config.toml
n_kv_head = 1
tie_embeddings = false
init = "trunc"
init_std_qkv = 0.0209
optimizer = "muon_variant"
warmup_steps = 0
decay_fraction = 0.58
train_tokens = 155000000
Each number is 200 + 40 x the weight over its row's rms, rounded and kept within 0 to 999. Layers, rows and columns count from 0. The size before them is the row's rms in percent of the matrix's.

# layer 3 MLP up, 704x256, rms 0.127, rows 54-90, columns 0-63
095,195,228,179,195,173,187,158,215,175,249,168,198,232,196,207,231,158,163,227,283,223,227,181,203,174,156,202,213,180,226,174,190,226,240,176,247,269,207,205,186,186,229,180,198,172,189,227,156,157,171,103,270,189,200,174,243,170,229,180,172,209,208,206,211
099,205,165,101,205,178,229,243,88,216,199,135,272,177,226,201,210,117,266,219,240,161,224,210,177,181,202,157,216,222,246,118,178,253,256,178,148,177,211,207,224,169,239,289,215,212,150,244,180,173,218,255,236,172,248,142,166,230,170,219,261,238,145,254,230
100,200,155,247,147,248,96,123,175,278,185,202,202,175,238,222,233,248,119,172,143,200,170,198,204,137,114,162,246,224,230,190,184,207,201,202,185,184,186,218,187,202,190,238,183,184,218,193,195,206,173,233,168,108,230,224,268,193,264,225,177,220,247,196,169
105,180,278,171,153,168,214,216,190,180,94,267,118,148,179,195,189,238,180,157,243,142,185,193,206,175,188,223,168,116,170,210,116,175,228,188,174,213,261,165,169,209,130,124,184,320,186,197,169,108,231,167,157,212,143,203,194,250,263,252,230,210,164,177,111
100,217,175,181,241,237,165,146,190,214,137,166,249,189,217,253,222,190,213,200,158,217,171,170,165,213,129,232,249,187,119,204,196,167,276,158,253,149,202,258,203,163,179,277,268,153,182,183,199,221,172,190,197,166,175,205,248,248,185,174,256,163,174,156,214
104,124,164,172,278,118,252,275,171,216,144,238,254,211,233,186,201,239,244,221,249,236,200,203,239,166,176,166,183,191,243,219,215,269,177,209,239,173,258,216,237,236,165,208,138,249,228,233,146,191,191,251,216,280,254,231,268,148,314,218,174,184,203,241,230
098,212,190,187,217,208,196,284,254,216,265,223,232,208,214,252,180,270,237,125,258,203,164,197,125,229,169,192,184,163,157,233,177,215,190,202,202,173,163,215,238,246,188,171,187,210,227,208,240,210,167,137,199,196,228,228,182,202,296,246,188,197,186,175,126
107,174,117,238,204,176,166,226,184,214,260,214,186,187,159,186,302,195,167,247,235,125,230,142,231,163,205,287,194,207,202,275,221,191,270,145,215,203,206,236,218,182,191,154,181,253,299,201,233,151,221,219,141,196,165,193,189,133,146,230,146,215,298,205,178
102,217,204,209,169,210,206,214,186,155,178,189,169,186,275,189,161,161,208,212,229,183,145,222,218,192,167,216,134,180,245,196,222,140,156,229,238,122,179,194,179,232,163,273,147,291,208,224,246,132,183,234,231,194,256,196,184,151,247,126,217,259,238,213,342
089,206,164,215,201,164,164,187,192,249,207,190,117,174,161,197,253,155,128,152,183,197,174,155,192,243,276,194,217,182,177,213,195,273,130,189,255,183,233,198,171,204,283,224,198,140,218,174,273,89,180,259,218,160,233,213,204,213,193,174,162,155,219,205,239
096,139,242,161,250,235,174,249,130,211,180,236,245,280,189,163,257,177,200,267,178,181,198,214,264,190,205,203,213,236,230,202,191,162,220,106,169,179,184,190,238,157,210,214,195,253,179,148,153,251,208,167,148,143,246,189,181,222,233,240,210,237,203,246,190
109,153,190,232,233,199,213,208,189,183,140,145,155,198,217,215,234,204,133,219,235,174,233,266,143,294,181,287,241,151,269,130,215,165,217,232,180,184,179,185,187,219,185,255,279,172,214,194,226,215,203,178,154,130,300,181,140,136,196,277,188,218,210,162,223
107,241,202,225,189,222,184,192,190,174,211,151,324,125,187,121,248,181,277,267,241,220,179,160,163,227,236,176,178,162,199,209,199,140,259,212,170,153,224,173,246,163,199,235,225,192,231,224,204,192,241,178,304,192,189,212,180,267,178,113,175,190,170,224,249
097,176,253,241,235,214,204,125,196,165,163,139,260,130,216,170,261,174,180,228,181,82,83,237,222,207,198,228,226,178,222,240,222,229,178,204,178,213,206,244,236,205,212,283,208,160,186,121,180,220,170,120,215,273,166,192,144,171,124,306,144,222,189,207,171
097,207,181,255,278,221,142,199,221,232,235,244,208,226,237,196,184,189,189,218,209,221,185,170,174,223,125,199,235,199,209,212,211,171,141,232,131,266,211,184,247,198,171,142,228,195,283,181,218,142,174,180,185,212,187,248,231,193,229,203,161,163,217,154,203
106,190,189,267,224,118,159,183,236,224,184,189,146,162,214,246,244,189,173,251,167,143,221,265,118,188,202,200,200,150,184,195,163,202,222,206,116,199,128,263,242,257,145,233,244,139,291,215,235,156,176,184,252,264,186,250,210,196,227,262,226,244,263,177,220
102,227,234,149,210,210,220,263,227,197,216,175,322,174,205,190,246,228,168,189,232,176,206,143,253,219,116,124,238,247,143,208,264,178,170,201,191,188,171,171,144,230,145,186,229,211,214,188,160,221,193,241,263,262,225,210,233,193,144,216,142,194,144,175,161
097,219,134,218,173,208,129,175,153,250,152,236,216,177,191,268,189,214,276,192,181,175,185,175,158,171,198,174,121,148,238,187,160,96,133,165,238,160,132,197,261,287,253,195,248,180,122,192,195,139,229,198,283,218,208,209,164,132,177,241,220,234,224,152,236
092,252,200,207,202,192,212,208,184,193,241,188,210,209,223,200,178,220,158,207,161,172,190,154,220,108,256,195,198,197,173,110,203,196,204,167,207,186,189,181,233,197,179,189,204,212,241,121,218,226,222,265,166,247,193,140,245,194,130,186,163,223,233,257,226
093,256,255,191,259,249,182,203,231,266,184,237,214,202,231,255,190,198,198,252,214,177,191,209,168,185,211,161,183,224,195,150,201,257,160,176,203,262,218,199,247,190,202,159,130,256,187,197,227,162,118,202,127,129,140,263,179,196,146,187,257,195,200,194,314
105,191,186,260,184,236,233,243,227,175,161,102,138,255,216,148,181,167,98,251,280,244,235,258,220,229,173,227,242,215,253,140,195,152,243,195,202,180,236,219,141,204,180,182,162,203,147,221,215,292,176,220,181,218,215,251,218,160,259,178,191,147,203,206,217
091,195,212,236,210,182,191,228,210,173,148,209,170,181,228,162,229,211,229,158,157,216,205,213,224,207,181,167,164,219,230,198,239,184,249,303,197,207,156,197,221,283,293,217,237,247,158,187,167,288,232,195,239,244,168,210,285,150,182,183,113,226,210,194,174
108,257,170,199,200,203,194,177,179,196,197,219,165,261,213,143,198,185,206,175,205,232,141,195,176,153,241,233,181,173,245,190,198,263,83,137,145,139,176,169,194,215,167,209,261,183,190,250,241,167,179,193,206,176,176,193,201,133,238,216,218,290,202,153,240
108,202,187,207,198,209,167,139,214,182,209,179,130,112,166,187,239,189,194,170,182,220,215,138,127,206,211,171,249,244,249,222,174,157,137,278,247,204,200,198,198,205,272,122,136,198,219,226,191,175,244,259,162,191,203,204,221,254,189,101,135,181,127,154,207
100,187,228,296,247,181,188,203,160,167,208,175,148,250,143,180,203,222,103,182,156,215,189,164,92,157,207,235,150,141,230,222,211,215,159,182,168,225,177,169,174,221,244,200,188,195,206,251,254,140,180,274,248,165,205,234,195,232,173,219,202,160,232,208,234
111,191,167,160,129,147,265,209,134,298,214,310,214,172,220,154,151,175,182,237,249,225,141,178,232,219,139,242,216,255,132,195,190,257,164,216,177,159,180,198,222,271,209,242,203,186,180,114,254,206,213,268,179,133,170,205,213,225,162,241,192,195,260,173,183
102,217,149,257,206,256,167,186,138,137,191,198,182,208,174,217,204,237,150,254,191,230,126,170,174,181,202,200,239,162,180,212,169,272,224,188,208,223,178,100,169,211,172,217,219,167,190,204,221,159,188,227,212,163,120,128,257,186,246,185,228,258,181,211,223
097,229,161,156,183,133,178,214,189,229,141,231,273,210,177,200,208,190,151,176,124,204,173,116,230,210,229,197,194,218,186,148,166,204,206,149,218,156,183,273,190,221,263,203,210,270,178,212,236,145,156,182,131,204,144,201,268,277,261,191,129,225,261,206,195
094,226,205,255,233,238,219,169,240,238,158,224,177,179,214,151,248,216,131,204,212,189,267,224,265,74,169,159,256,163,195,233,192,115,169,192,286,208,206,195,199,203,221,199,236,265,186,197,253,227,208,245,213,194,174,221,157,184,201,206,224,196,186,186,231
094,182,145,194,198,193,119,232,138,190,228,218,200,216,175,154,183,231,188,257,206,197,164,232,187,153,184,225,220,143,182,257,148,235,159,197,242,216,151,248,238,204,209,155,251,170,244,192,194,196,169,142,219,236,110,216,254,158,225,142,277,219,161,226,200
096,192,178,164,218,172,237,201,192,210,205,230,196,207,225,125,163,192,214,138,216,157,184,181,194,230,304,210,249,229,109,243,224,231,184,217,225,236,267,266,200,193,147,222,225,163,251,232,205,164,224,220,280,187,146,184,202,182,220,234,238,176,200,267,310
102,160,205,229,175,249,147,169,170,152,167,236,246,266,195,235,161,160,215,165,205,182,185,186,166,153,206,209,225,282,216,146,236,280,210,205,199,221,210,182,203,209,196,202,142,196,197,101,216,235,176,178,202,207,194,172,201,101,197,154,235,173,193,177,203
118,178,245,197,191,242,272,198,212,229,188,258,217,155,129,237,220,198,129,266,113,287,252,222,180,174,138,178,217,182,135,137,188,170,239,213,232,151,267,246,170,140,250,210,177,225,224,218,178,173,131,241,242,181,190,227,146,134,209,189,188,134,164,166,170
104,189,183,213,152,199,171,165,305,224,114,264,219,154,206,185,203,211,138,231,217,198,202,201,200,222,188,194,216,160,308,231,180,168,207,171,165,190,213,222,171,157,190,218,192,159,178,219,247,221,250,205,298,204,266,252,219,202,226,228,234,117,262,301,174
093,207,224,151,218,120,264,224,205,232,221,182,226,188,264,169,224,199,193,249,224,200,209,142,226,147,158,230,168,195,240,200,194,150,166,166,175,241,143,169,228,191,244,180,180,212,226,175,176,266,179,251,157,258,191,159,151,194,194,241,190,212,234,206,183
100,210,274,228,109,163,139,184,227,207,259,216,153,184,173,183,197,226,151,182,153,143,116,167,228,185,189,250,226,233,194,211,129,132,199,197,208,269,171,218,156,163,240,168,288,213,205,183,226,156,267,239,268,265,249,256,207,222,217,168,248,177,180,200,210
092,207,169,204,175,226,133,279,134,225,182,198,192,174,187,277,261,222,189,177,187,209,196,240,209,229,234,122,159,167,209,206,199,228,177,185,209,196,271,166,211,175,200,166,206,153,174,174,141,165,138,289,209,249,237,245,268,262,133,191,289,200,124,201,236
# layer 3 MLP down (transposed), 704x256, rms 0.105, rows 54-89, columns 0-63
096,184,201,223,184,214,202,222,213,188,230,198,217,288,213,186,239,177,242,204,314,153,184,228,150,186,193,202,246,175,185,273,275,223,210,235,203,197,218,277,205,221,151,158,169,195,158,198,154,183,200,140,242,228,219,107,180,217,230,227,175,211,193,275,135
100,126,173,156,176,197,186,207,132,293,188,196,267,164,202,120,127,153,238,170,198,202,133,182,73,201,224,206,202,217,193,140,233,281,254,124,160,206,155,232,258,158,230,234,153,239,168,202,196,270,272,275,175,205,220,187,207,201,225,222,147,199,158,245,205
107,154,247,235,180,200,199,186,210,209,216,176,198,186,191,239,265,161,230,182,201,191,211,122,187,232,155,197,124,216,180,222,141,174,169,96,187,235,222,212,198,218,185,169,164,187,215,240,208,201,178,206,86,204,222,254,183,229,130,185,240,177,131,158,243
100,212,130,187,133,207,178,208,221,193,207,166,148,210,188,103,193,218,150,157,171,113,173,241,248,186,225,243,268,171,278,175,194,284,166,225,176,164,200,175,170,130,151,207,154,214,239,191,175,173,193,262,233,246,204,116,182,219,277,195,198,189,200,130,172
101,211,181,189,172,145,256,174,210,191,237,159,188,212,174,229,181,246,201,208,167,241,166,225,219,249,151,210,207,163,199,246,219,113,187,182,198,164,187,254,172,174,216,225,279,156,262,235,240,132,197,190,264,137,162,193,190,180,221,203,188,96,159,247,147
103,151,229,242,227,256,185,217,152,195,169,181,150,213,165,223,229,201,228,198,171,218,243,137,169,223,153,173,183,250,174,202,173,165,195,258,218,171,186,175,210,250,179,143,158,223,184,221,102,206,212,248,123,250,142,141,300,228,215,211,213,196,184,204,219
094,169,209,226,227,161,184,264,126,211,223,230,223,265,273,228,167,267,141,134,158,149,206,276,214,186,183,197,218,213,114,275,169,133,238,185,163,228,249,211,190,251,207,153,256,148,239,155,195,265,162,146,133,195,230,206,191,149,210,207,237,211,120,206,172
101,188,197,207,171,205,258,227,257,242,245,210,220,168,201,261,203,178,222,235,188,218,177,268,187,143,241,233,141,237,169,213,162,218,233,163,234,273,231,153,227,152,178,244,174,157,261,212,254,207,209,218,91,287,200,160,122,158,149,176,132,197,267,145,232
100,217,135,193,158,181,204,224,205,196,197,172,223,210,209,205,217,188,215,131,209,171,207,98,180,164,207,196,184,145,252,198,188,190,225,280,200,195,247,163,212,143,196,211,216,221,266,151,211,137,209,232,214,241,197,259,164,189,182,181,194,195,128,237,262
095,200,138,251,222,250,220,192,163,164,235,214,170,191,236,184,269,170,212,162,270,241,263,161,159,188,171,171,195,169,224,209,152,179,162,248,205,240,174,211,209,204,268,176,178,234,235,217,236,169,189,219,251,207,181,237,235,185,204,233,189,158,221,142,209
103,227,299,186,195,225,144,273,192,228,130,178,216,185,164,247,213,140,246,190,219,203,191,212,212,244,153,201,225,275,260,187,211,220,180,239,122,182,216,230,209,226,175,206,213,237,252,230,163,281,266,182,140,155,190,171,129,195,200,181,110,285,209,233,199
110,150,179,247,290,282,232,144,221,175,186,189,199,211,229,268,262,176,144,239,219,159,222,181,204,305,202,247,179,224,216,208,233,154,229,199,201,152,229,171,167,163,222,187,274,195,245,240,238,159,164,243,223,103,242,206,221,209,198,248,239,213,225,166,201
109,222,193,270,161,186,128,244,208,155,236,204,174,242,197,224,135,217,261,248,199,196,176,165,250,185,201,160,194,214,188,199,149,147,243,217,163,258,226,166,181,196,157,205,105,254,254,170,200,213,292,109,164,257,184,205,251,185,190,177,171,229,193,161,170
102,162,248,155,226,255,221,117,201,179,215,220,230,232,204,231,209,146,229,196,158,199,230,223,164,170,176,208,217,171,184,277,229,227,240,116,153,162,194,230,226,171,128,259,208,225,275,107,219,180,200,162,199,225,220,182,233,253,120,240,199,265,217,193,244
100,188,106,250,209,228,105,145,130,189,219,203,193,199,235,135,147,148,143,217,147,196,112,218,241,150,219,206,168,216,185,262,198,178,228,238,168,303,162,191,224,217,232,184,171,236,244,211,210,215,214,168,208,204,204,195,283,220,199,201,188,225,157,182,152
103,194,188,208,152,210,146,272,212,181,204,179,145,235,283,216,212,252,204,218,162,235,202,210,214,205,166,186,200,236,204,196,229,235,235,223,169,145,221,205,180,237,195,211,217,80,238,244,240,227,318,127,281,185,193,231,275,137,235,285,247,223,246,163,222
102,99,210,254,191,206,194,194,107,216,214,236,209,200,221,167,225,185,242,184,230,226,221,225,205,194,203,249,276,252,165,211,231,156,165,166,167,193,204,219,206,244,149,161,251,218,235,114,150,214,209,168,228,290,205,152,163,200,193,214,255,192,177,109,183
098,177,257,206,178,124,195,211,199,238,212,280,256,279,202,200,243,219,265,209,179,177,235,249,214,211,162,204,138,132,159,261,196,253,230,231,185,234,211,239,278,220,264,223,248,221,211,164,193,150,180,212,196,219,155,241,188,248,211,122,230,203,218,196,224
094,217,168,213,173,157,165,205,216,154,211,237,210,239,152,211,217,256,146,202,220,209,211,181,190,281,196,233,266,138,132,238,188,248,133,204,221,213,188,195,110,139,163,257,143,194,276,161,139,226,210,187,249,229,193,151,149,246,178,185,164,276,207,187,197
100,211,226,228,184,129,162,252,261,311,182,196,232,205,183,174,222,202,223,227,193,205,233,238,181,219,240,128,235,125,144,194,248,234,176,234,209,232,202,275,200,172,181,182,168,282,118,256,234,217,188,232,142,190,177,191,211,190,146,149,230,214,186,179,281
107,201,273,244,110,212,174,222,181,175,215,185,196,237,237,212,218,238,111,207,259,214,200,247,251,148,315,150,240,175,183,146,180,255,162,221,253,155,249,257,230,200,193,186,192,197,213,206,148,261,200,183,213,194,213,206,158,230,206,202,207,189,238,150,192
091,190,215,239,195,178,172,240,188,185,127,244,201,219,163,319,230,217,232,165,247,250,199,183,232,171,219,181,138,107,279,224,260,175,255,239,236,122,202,162,164,249,281,167,177,189,153,185,197,180,225,203,193,236,209,122,171,231,252,272,173,251,146,173,214
106,248,144,220,158,188,191,107,165,157,148,211,169,262,202,152,181,199,168,168,279,260,206,219,254,247,176,173,239,225,272,245,217,226,229,187,210,149,209,169,180,222,208,186,264,253,212,273,203,256,154,170,145,189,149,173,217,194,233,238,200,131,181,167,250
105,203,139,239,137,145,168,150,221,168,164,116,177,145,207,218,185,180,201,158,221,228,265,168,101,275,183,212,163,174,181,183,165,263,259,254,220,235,260,219,232,160,194,105,201,181,227,179,261,189,218,236,149,230,226,249,195,236,212,185,198,218,106,187,191
103,208,231,178,129,82,237,234,235,216,295,251,180,160,213,158,167,158,134,239,229,288,209,237,162,227,210,173,267,178,193,191,225,178,98,172,277,222,104,179,165,256,215,212,252,255,224,152,188,202,212,289,243,214,205,207,181,240,244,238,207,236,218,207,186
107,173,161,150,105,182,214,274,157,216,200,207,193,241,231,148,157,207,246,171,223,225,175,233,237,157,261,208,135,186,148,330,179,148,113,209,178,207,229,198,184,222,189,228,159,209,187,154,225,184,206,233,224,240,236,201,165,231,208,187,235,241,181,169,144
099,135,215,221,183,120,173,167,146,218,218,251,189,172,197,152,238,258,120,233,173,186,206,180,221,253,260,243,210,210,193,200,155,212,161,188,163,155,267,156,239,212,127,179,253,175,199,239,233,113,260,154,263,258,175,211,230,185,257,220,227,239,215,157,195
097,262,264,241,272,292,238,212,226,229,197,192,171,254,221,226,181,214,210,236,108,225,179,188,178,171,169,209,212,198,192,175,113,218,304,174,222,199,254,204,214,178,284,190,197,217,243,236,163,219,169,150,204,166,166,212,150,232,209,199,237,217,176,187,221
094,198,161,218,217,212,200,142,145,168,143,206,182,167,205,120,271,150,210,244,232,224,194,216,174,175,166,205,155,213,218,212,145,173,162,175,266,222,218,229,268,204,196,157,159,217,170,217,201,207,230,226,219,241,193,167,248,235,163,200,167,277,178,162,200
092,182,248,142,211,236,191,192,205,143,207,187,171,214,194,165,272,200,144,160,162,230,72,172,237,182,162,180,192,256,168,228,199,176,188,170,237,168,237,215,168,195,185,297,155,133,271,161,192,173,243,192,193,220,193,250,272,169,191,189,227,211,193,286,129
093,185,178,183,217,176,242,227,193,245,181,112,208,249,232,192,152,234,194,273,228,169,229,159,200,228,172,232,217,196,158,151,171,205,205,164,223,174,194,216,207,226,178,242,245,208,216,239,126,237,220,196,173,204,167,176,267,212,255,267,180,191,221,224,176
103,200,167,185,158,223,209,300,124,160,206,217,212,259,177,175,155,231,178,207,230,196,255,201,149,134,282,188,183,263,194,154,246,249,180,196,192,200,225,205,200,191,196,200,184,218,116,166,220,172,210,176,119,199,295,160,238,145,162,237,227,148,178,153,222
108,206,224,233,250,191,244,211,185,240,219,230,229,158,183,240,200,206,131,260,162,268,258,222,181,228,159,193,213,203,161,164,173,230,247,191,221,169,199,297,162,190,214,204,157,239,203,155,179,257,194,215,106,207,288,233,192,106,261,221,238,185,104,171,176
101,219,211,192,152,161,180,207,265,168,216,206,191,166,224,139,195,276,173,203,236,161,263,247,130,145,164,169,199,230,203,238,134,265,201,226,199,178,215,174,169,140,280,212,196,231,169,266,199,141,252,226,197,212,197,187,215,213,232,218,277,191,182,215,209
096,253,253,160,190,211,224,238,138,239,184,188,167,258,182,209,221,187,223,247,169,173,174,177,195,143,217,239,206,211,205,210,156,177,169,265,188,202,217,168,214,109,293,228,241,220,229,202,165,138,285,230,172,247,209,168,206,167,161,214,219,140,298,157,131
095,281,230,260,266,192,160,246,242,193,245,224,242,157,179,172,172,194,198,184,158,170,153,230,144,157,199,257,215,194,207,206,166,124,188,177,215,255,136,242,259,152,243,211,250,174,290,202,251,203,204,171,171,170,255,170,133,197,291,170,259,209,190,214,225
# layer 3 MLP gate, 704x256, rms 0.126, rows 55-90, columns 0-63
092,222,248,275,225,268,177,157,292,232,241,258,225,191,214,211,238,190,176,209,198,199,241,156,233,205,182,221,193,152,92,286,209,154,155,231,226,184,196,123,192,195,172,219,198,217,285,183,255,147,165,156,174,201,191,166,203,163,194,230,231,167,250,191,155
115,187,199,155,279,286,277,213,190,159,220,207,194,197,157,192,131,199,185,250,228,198,226,186,216,215,232,242,155,117,249,230,221,133,203,236,180,177,222,208,166,202,228,240,248,158,195,189,198,213,230,214,251,201,200,176,207,142,109,231,195,169,177,178,258
098,140,204,142,85,197,231,275,172,229,141,191,221,286,172,169,178,215,241,208,180,204,213,211,137,226,208,201,152,223,219,193,144,163,148,276,159,209,153,186,240,221,197,91,287,256,184,244,155,123,215,182,106,210,236,254,153,185,255,216,228,199,204,223,185
100,175,203,195,284,278,126,272,168,177,166,234,255,195,176,196,134,209,168,217,262,228,203,141,213,224,96,254,255,242,153,152,256,148,232,252,198,151,193,190,264,163,196,205,214,218,200,224,215,241,283,218,205,233,231,196,184,250,247,177,184,165,324,136,197
103,188,228,244,194,181,215,161,158,196,215,151,215,168,101,171,206,225,205,218,117,171,157,153,170,236,149,149,149,141,220,258,154,177,215,230,98,251,175,192,222,231,189,269,229,224,178,247,235,183,188,202,209,167,203,197,231,233,208,157,229,190,131,181,170
095,210,204,226,183,171,215,196,194,244,175,223,152,172,172,164,262,183,230,262,122,184,230,167,206,212,211,230,173,245,175,117,209,175,164,164,205,248,215,205,199,151,220,224,239,192,189,101,117,181,258,279,238,182,106,181,206,265,284,183,143,93,267,166,277
103,205,147,160,236,190,160,287,163,227,158,214,156,181,234,203,196,184,172,196,197,260,250,185,178,195,169,192,230,222,279,223,186,223,280,328,298,175,133,203,202,226,183,226,140,205,135,223,185,152,158,210,179,185,203,198,219,285,278,85,137,206,227,144,205
097,190,236,233,229,255,252,221,215,200,176,130,146,222,224,187,152,212,177,166,188,250,170,190,213,209,151,221,170,204,221,175,247,90,208,227,234,186,193,169,164,226,165,228,148,209,190,186,248,140,246,231,185,203,228,208,197,156,246,130,233,242,256,204,302
093,192,219,217,141,121,138,122,214,164,277,240,254,128,182,218,227,172,199,214,240,197,209,231,238,196,161,237,227,234,194,251,205,220,211,208,169,169,244,195,241,284,293,180,216,241,252,232,267,161,227,195,189,293,189,262,274,158,191,196,207,197,221,220,188
095,182,213,176,215,208,264,194,348,186,244,195,208,257,151,129,226,249,228,215,168,199,261,177,155,143,185,141,161,185,166,197,224,183,264,160,199,180,144,247,165,208,167,214,181,236,268,204,196,199,261,189,220,250,225,148,159,226,273,206,208,198,144,115,211
099,131,222,241,166,220,185,258,201,171,197,179,240,154,170,146,260,240,175,282,206,221,210,229,111,207,197,239,198,148,197,170,152,192,202,184,187,142,219,107,250,145,190,285,201,132,240,222,198,261,162,164,194,177,158,159,200,144,147,188,116,123,217,225,207
109,147,200,188,200,227,253,174,251,55,228,209,248,251,174,165,219,274,178,181,194,179,177,170,193,221,214,208,181,216,178,146,239,137,252,282,183,137,238,143,154,198,183,224,225,174,220,234,214,224,254,193,219,232,212,117,162,210,202,160,212,174,139,131,234
101,207,213,194,254,116,204,224,161,128,180,191,254,151,233,200,168,196,180,250,204,255,219,203,239,215,108,187,205,176,234,166,178,247,132,234,275,282,166,235,192,213,255,234,185,285,216,242,230,280,198,170,171,220,201,273,241,167,201,193,206,135,210,200,173
098,266,213,228,203,251,204,228,195,196,257,234,231,203,184,190,165,193,217,217,196,229,197,281,122,182,166,224,195,203,153,200,199,214,213,194,154,174,277,237,290,118,170,179,146,167,173,191,193,242,175,203,232,185,184,206,175,194,156,162,293,234,181,172,231
098,252,209,149,206,194,168,188,192,169,237,238,265,243,229,172,187,227,169,255,252,176,228,225,274,182,146,136,176,202,176,243,207,185,307,241,143,194,248,213,180,260,135,205,183,267,157,134,168,216,153,198,219,197,280,175,165,213,270,168,227,219,237,240,140
103,167,186,229,196,218,194,212,215,184,143,167,254,282,265,165,179,168,235,162,183,186,182,196,151,218,150,193,207,215,174,213,190,184,221,213,177,174,190,245,163,222,246,242,135,164,170,176,175,273,151,177,223,226,175,185,260,169,264,228,187,265,112,187,220
102,198,231,230,173,265,197,318,229,208,218,189,165,183,259,176,233,279,178,278,178,219,173,187,175,143,195,224,171,259,192,214,229,287,241,257,151,269,277,200,235,163,182,196,267,209,178,280,279,147,150,209,193,201,219,183,179,235,168,193,157,212,151,240,216
094,233,264,181,170,183,282,201,189,192,240,176,260,173,174,183,228,234,224,174,135,188,219,252,232,157,302,185,189,184,198,206,253,245,220,213,234,205,168,260,252,158,176,214,151,176,141,256,236,225,159,201,146,251,222,189,227,146,195,236,285,204,181,244,245
094,197,153,212,125,216,240,204,79,120,181,213,173,166,220,201,222,143,175,182,237,169,145,178,212,190,202,265,233,251,229,245,195,168,206,201,220,179,151,209,220,221,217,235,233,171,176,178,159,225,278,195,253,234,215,123,160,141,199,193,155,200,171,287,152
111,175,195,149,149,114,164,165,218,178,222,243,254,182,208,230,185,172,234,155,192,180,214,189,140,191,192,186,138,162,161,169,220,207,164,253,187,257,156,123,236,250,187,165,231,221,230,134,184,190,242,192,196,182,233,246,121,227,171,132,184,223,233,260,188
092,186,226,311,219,189,155,196,212,191,148,205,216,207,132,159,295,239,234,153,166,296,120,200,240,184,197,230,207,265,233,263,227,189,296,231,166,161,241,264,172,311,252,221,181,208,158,262,158,192,213,219,212,228,148,279,262,163,210,246,199,215,103,216,179
104,199,175,174,258,249,203,161,193,213,285,218,209,161,240,227,157,189,261,168,196,185,153,181,198,193,228,296,176,130,223,203,246,126,174,194,182,166,125,130,206,272,178,231,192,218,259,205,166,140,80,184,157,208,158,198,195,244,164,170,153,224,260,170,283
106,147,175,147,182,214,147,161,174,158,231,232,222,230,192,184,167,205,162,185,182,138,209,174,152,234,230,200,234,220,113,213,186,161,147,250,154,225,280,214,236,167,185,146,204,160,293,217,133,120,291,209,230,235,212,132,198,218,198,127,167,194,198,166,208
099,237,212,161,250,192,224,179,226,210,201,204,140,186,276,199,194,185,156,221,208,234,171,191,193,145,225,217,147,166,245,187,147,200,170,179,215,162,218,219,207,171,234,155,213,156,162,124,294,275,278,178,131,240,134,290,180,131,190,169,188,146,201,283,171
106,197,207,177,182,253,197,257,246,191,182,128,187,147,235,201,210,248,222,165,161,204,199,238,255,184,240,177,141,200,281,260,134,142,193,198,222,211,213,217,161,186,189,132,228,279,234,250,278,241,189,230,274,236,262,255,188,182,180,161,210,208,147,187,139
100,155,228,220,150,151,273,219,226,212,181,204,160,257,242,119,234,211,240,175,180,247,194,185,225,258,152,202,179,188,177,203,183,218,263,181,134,178,217,167,184,186,224,183,196,231,227,180,202,202,202,239,166,218,159,215,241,239,182,204,214,161,220,158,267
098,244,210,224,217,228,223,188,220,225,146,184,281,250,249,258,223,213,154,184,166,182,205,176,199,218,176,252,239,158,155,187,183,213,174,152,252,195,238,270,268,218,206,172,265,248,184,220,145,176,149,145,178,222,149,184,166,227,168,270,257,299,220,170,294
089,197,161,188,168,258,200,276,203,182,160,204,172,190,196,227,258,237,178,169,193,277,231,186,202,291,229,160,226,204,139,251,275,206,235,223,153,163,249,248,267,212,159,239,214,153,190,258,265,120,160,196,200,246,216,217,211,195,201,216,271,215,167,225,79
099,195,232,216,199,178,224,181,193,230,215,220,210,164,204,213,105,240,226,260,219,215,208,215,213,171,100,179,165,119,192,215,180,172,249,250,191,187,149,176,227,260,150,171,242,131,173,143,140,230,127,198,218,243,297,100,149,203,212,143,162,187,182,124,179
094,173,231,203,132,125,219,184,185,190,211,269,219,228,175,161,186,303,185,231,227,216,203,220,200,158,280,195,232,243,137,221,203,210,236,205,222,253,200,204,199,192,174,203,263,196,163,222,153,188,193,241,246,127,109,146,186,179,187,191,187,170,202,220,266
103,196,225,104,201,189,190,202,208,252,185,172,125,201,266,161,192,169,244,175,235,177,191,194,250,191,196,157,197,199,149,232,192,172,252,208,241,159,220,204,220,158,253,203,208,221,194,260,201,242,154,161,192,202,223,204,164,155,186,204,214,188,226,179,216
119,213,262,171,164,233,253,188,182,200,87,217,165,169,151,137,262,161,174,239,151,257,225,193,228,163,183,129,211,188,171,196,174,198,229,237,226,126,223,178,176,103,286,202,180,226,200,260,171,228,120,211,234,152,202,199,180,178,135,159,160,185,172,218,184
102,197,229,198,200,189,222,197,136,199,254,255,168,145,186,199,263,210,175,192,133,255,235,211,198,190,240,254,130,199,202,196,144,218,141,177,173,142,276,154,203,182,162,178,180,253,240,237,185,182,150,243,136,214,166,171,194,228,265,184,177,210,200,220,268
095,179,216,207,205,292,154,261,165,225,237,208,242,204,246,259,164,224,241,157,151,194,154,218,287,202,161,215,196,210,244,249,167,198,190,224,161,168,167,225,206,148,251,224,136,204,266,252,163,161,210,219,129,233,136,157,230,191,236,177,202,100,203,173,178
097,180,262,75,197,142,135,233,141,160,207,195,208,224,176,189,260,236,184,182,259,218,252,138,212,239,196,227,213,182,208,164,183,162,237,209,217,244,206,201,168,240,156,228,148,265,212,270,262,148,219,177,148,212,208,134,145,187,223,196,170,124,295,135,220
095,175,219,204,155,255,247,170,225,181,209,276,200,189,115,177,169,195,199,173,230,216,212,245,182,233,185,226,214,140,160,232,127,240,162,227,235,216,231,177,196,209,216,126,206,204,157,192,203,144,157,203,189,142,206,146,213,196,154,236,217,264,143,239,210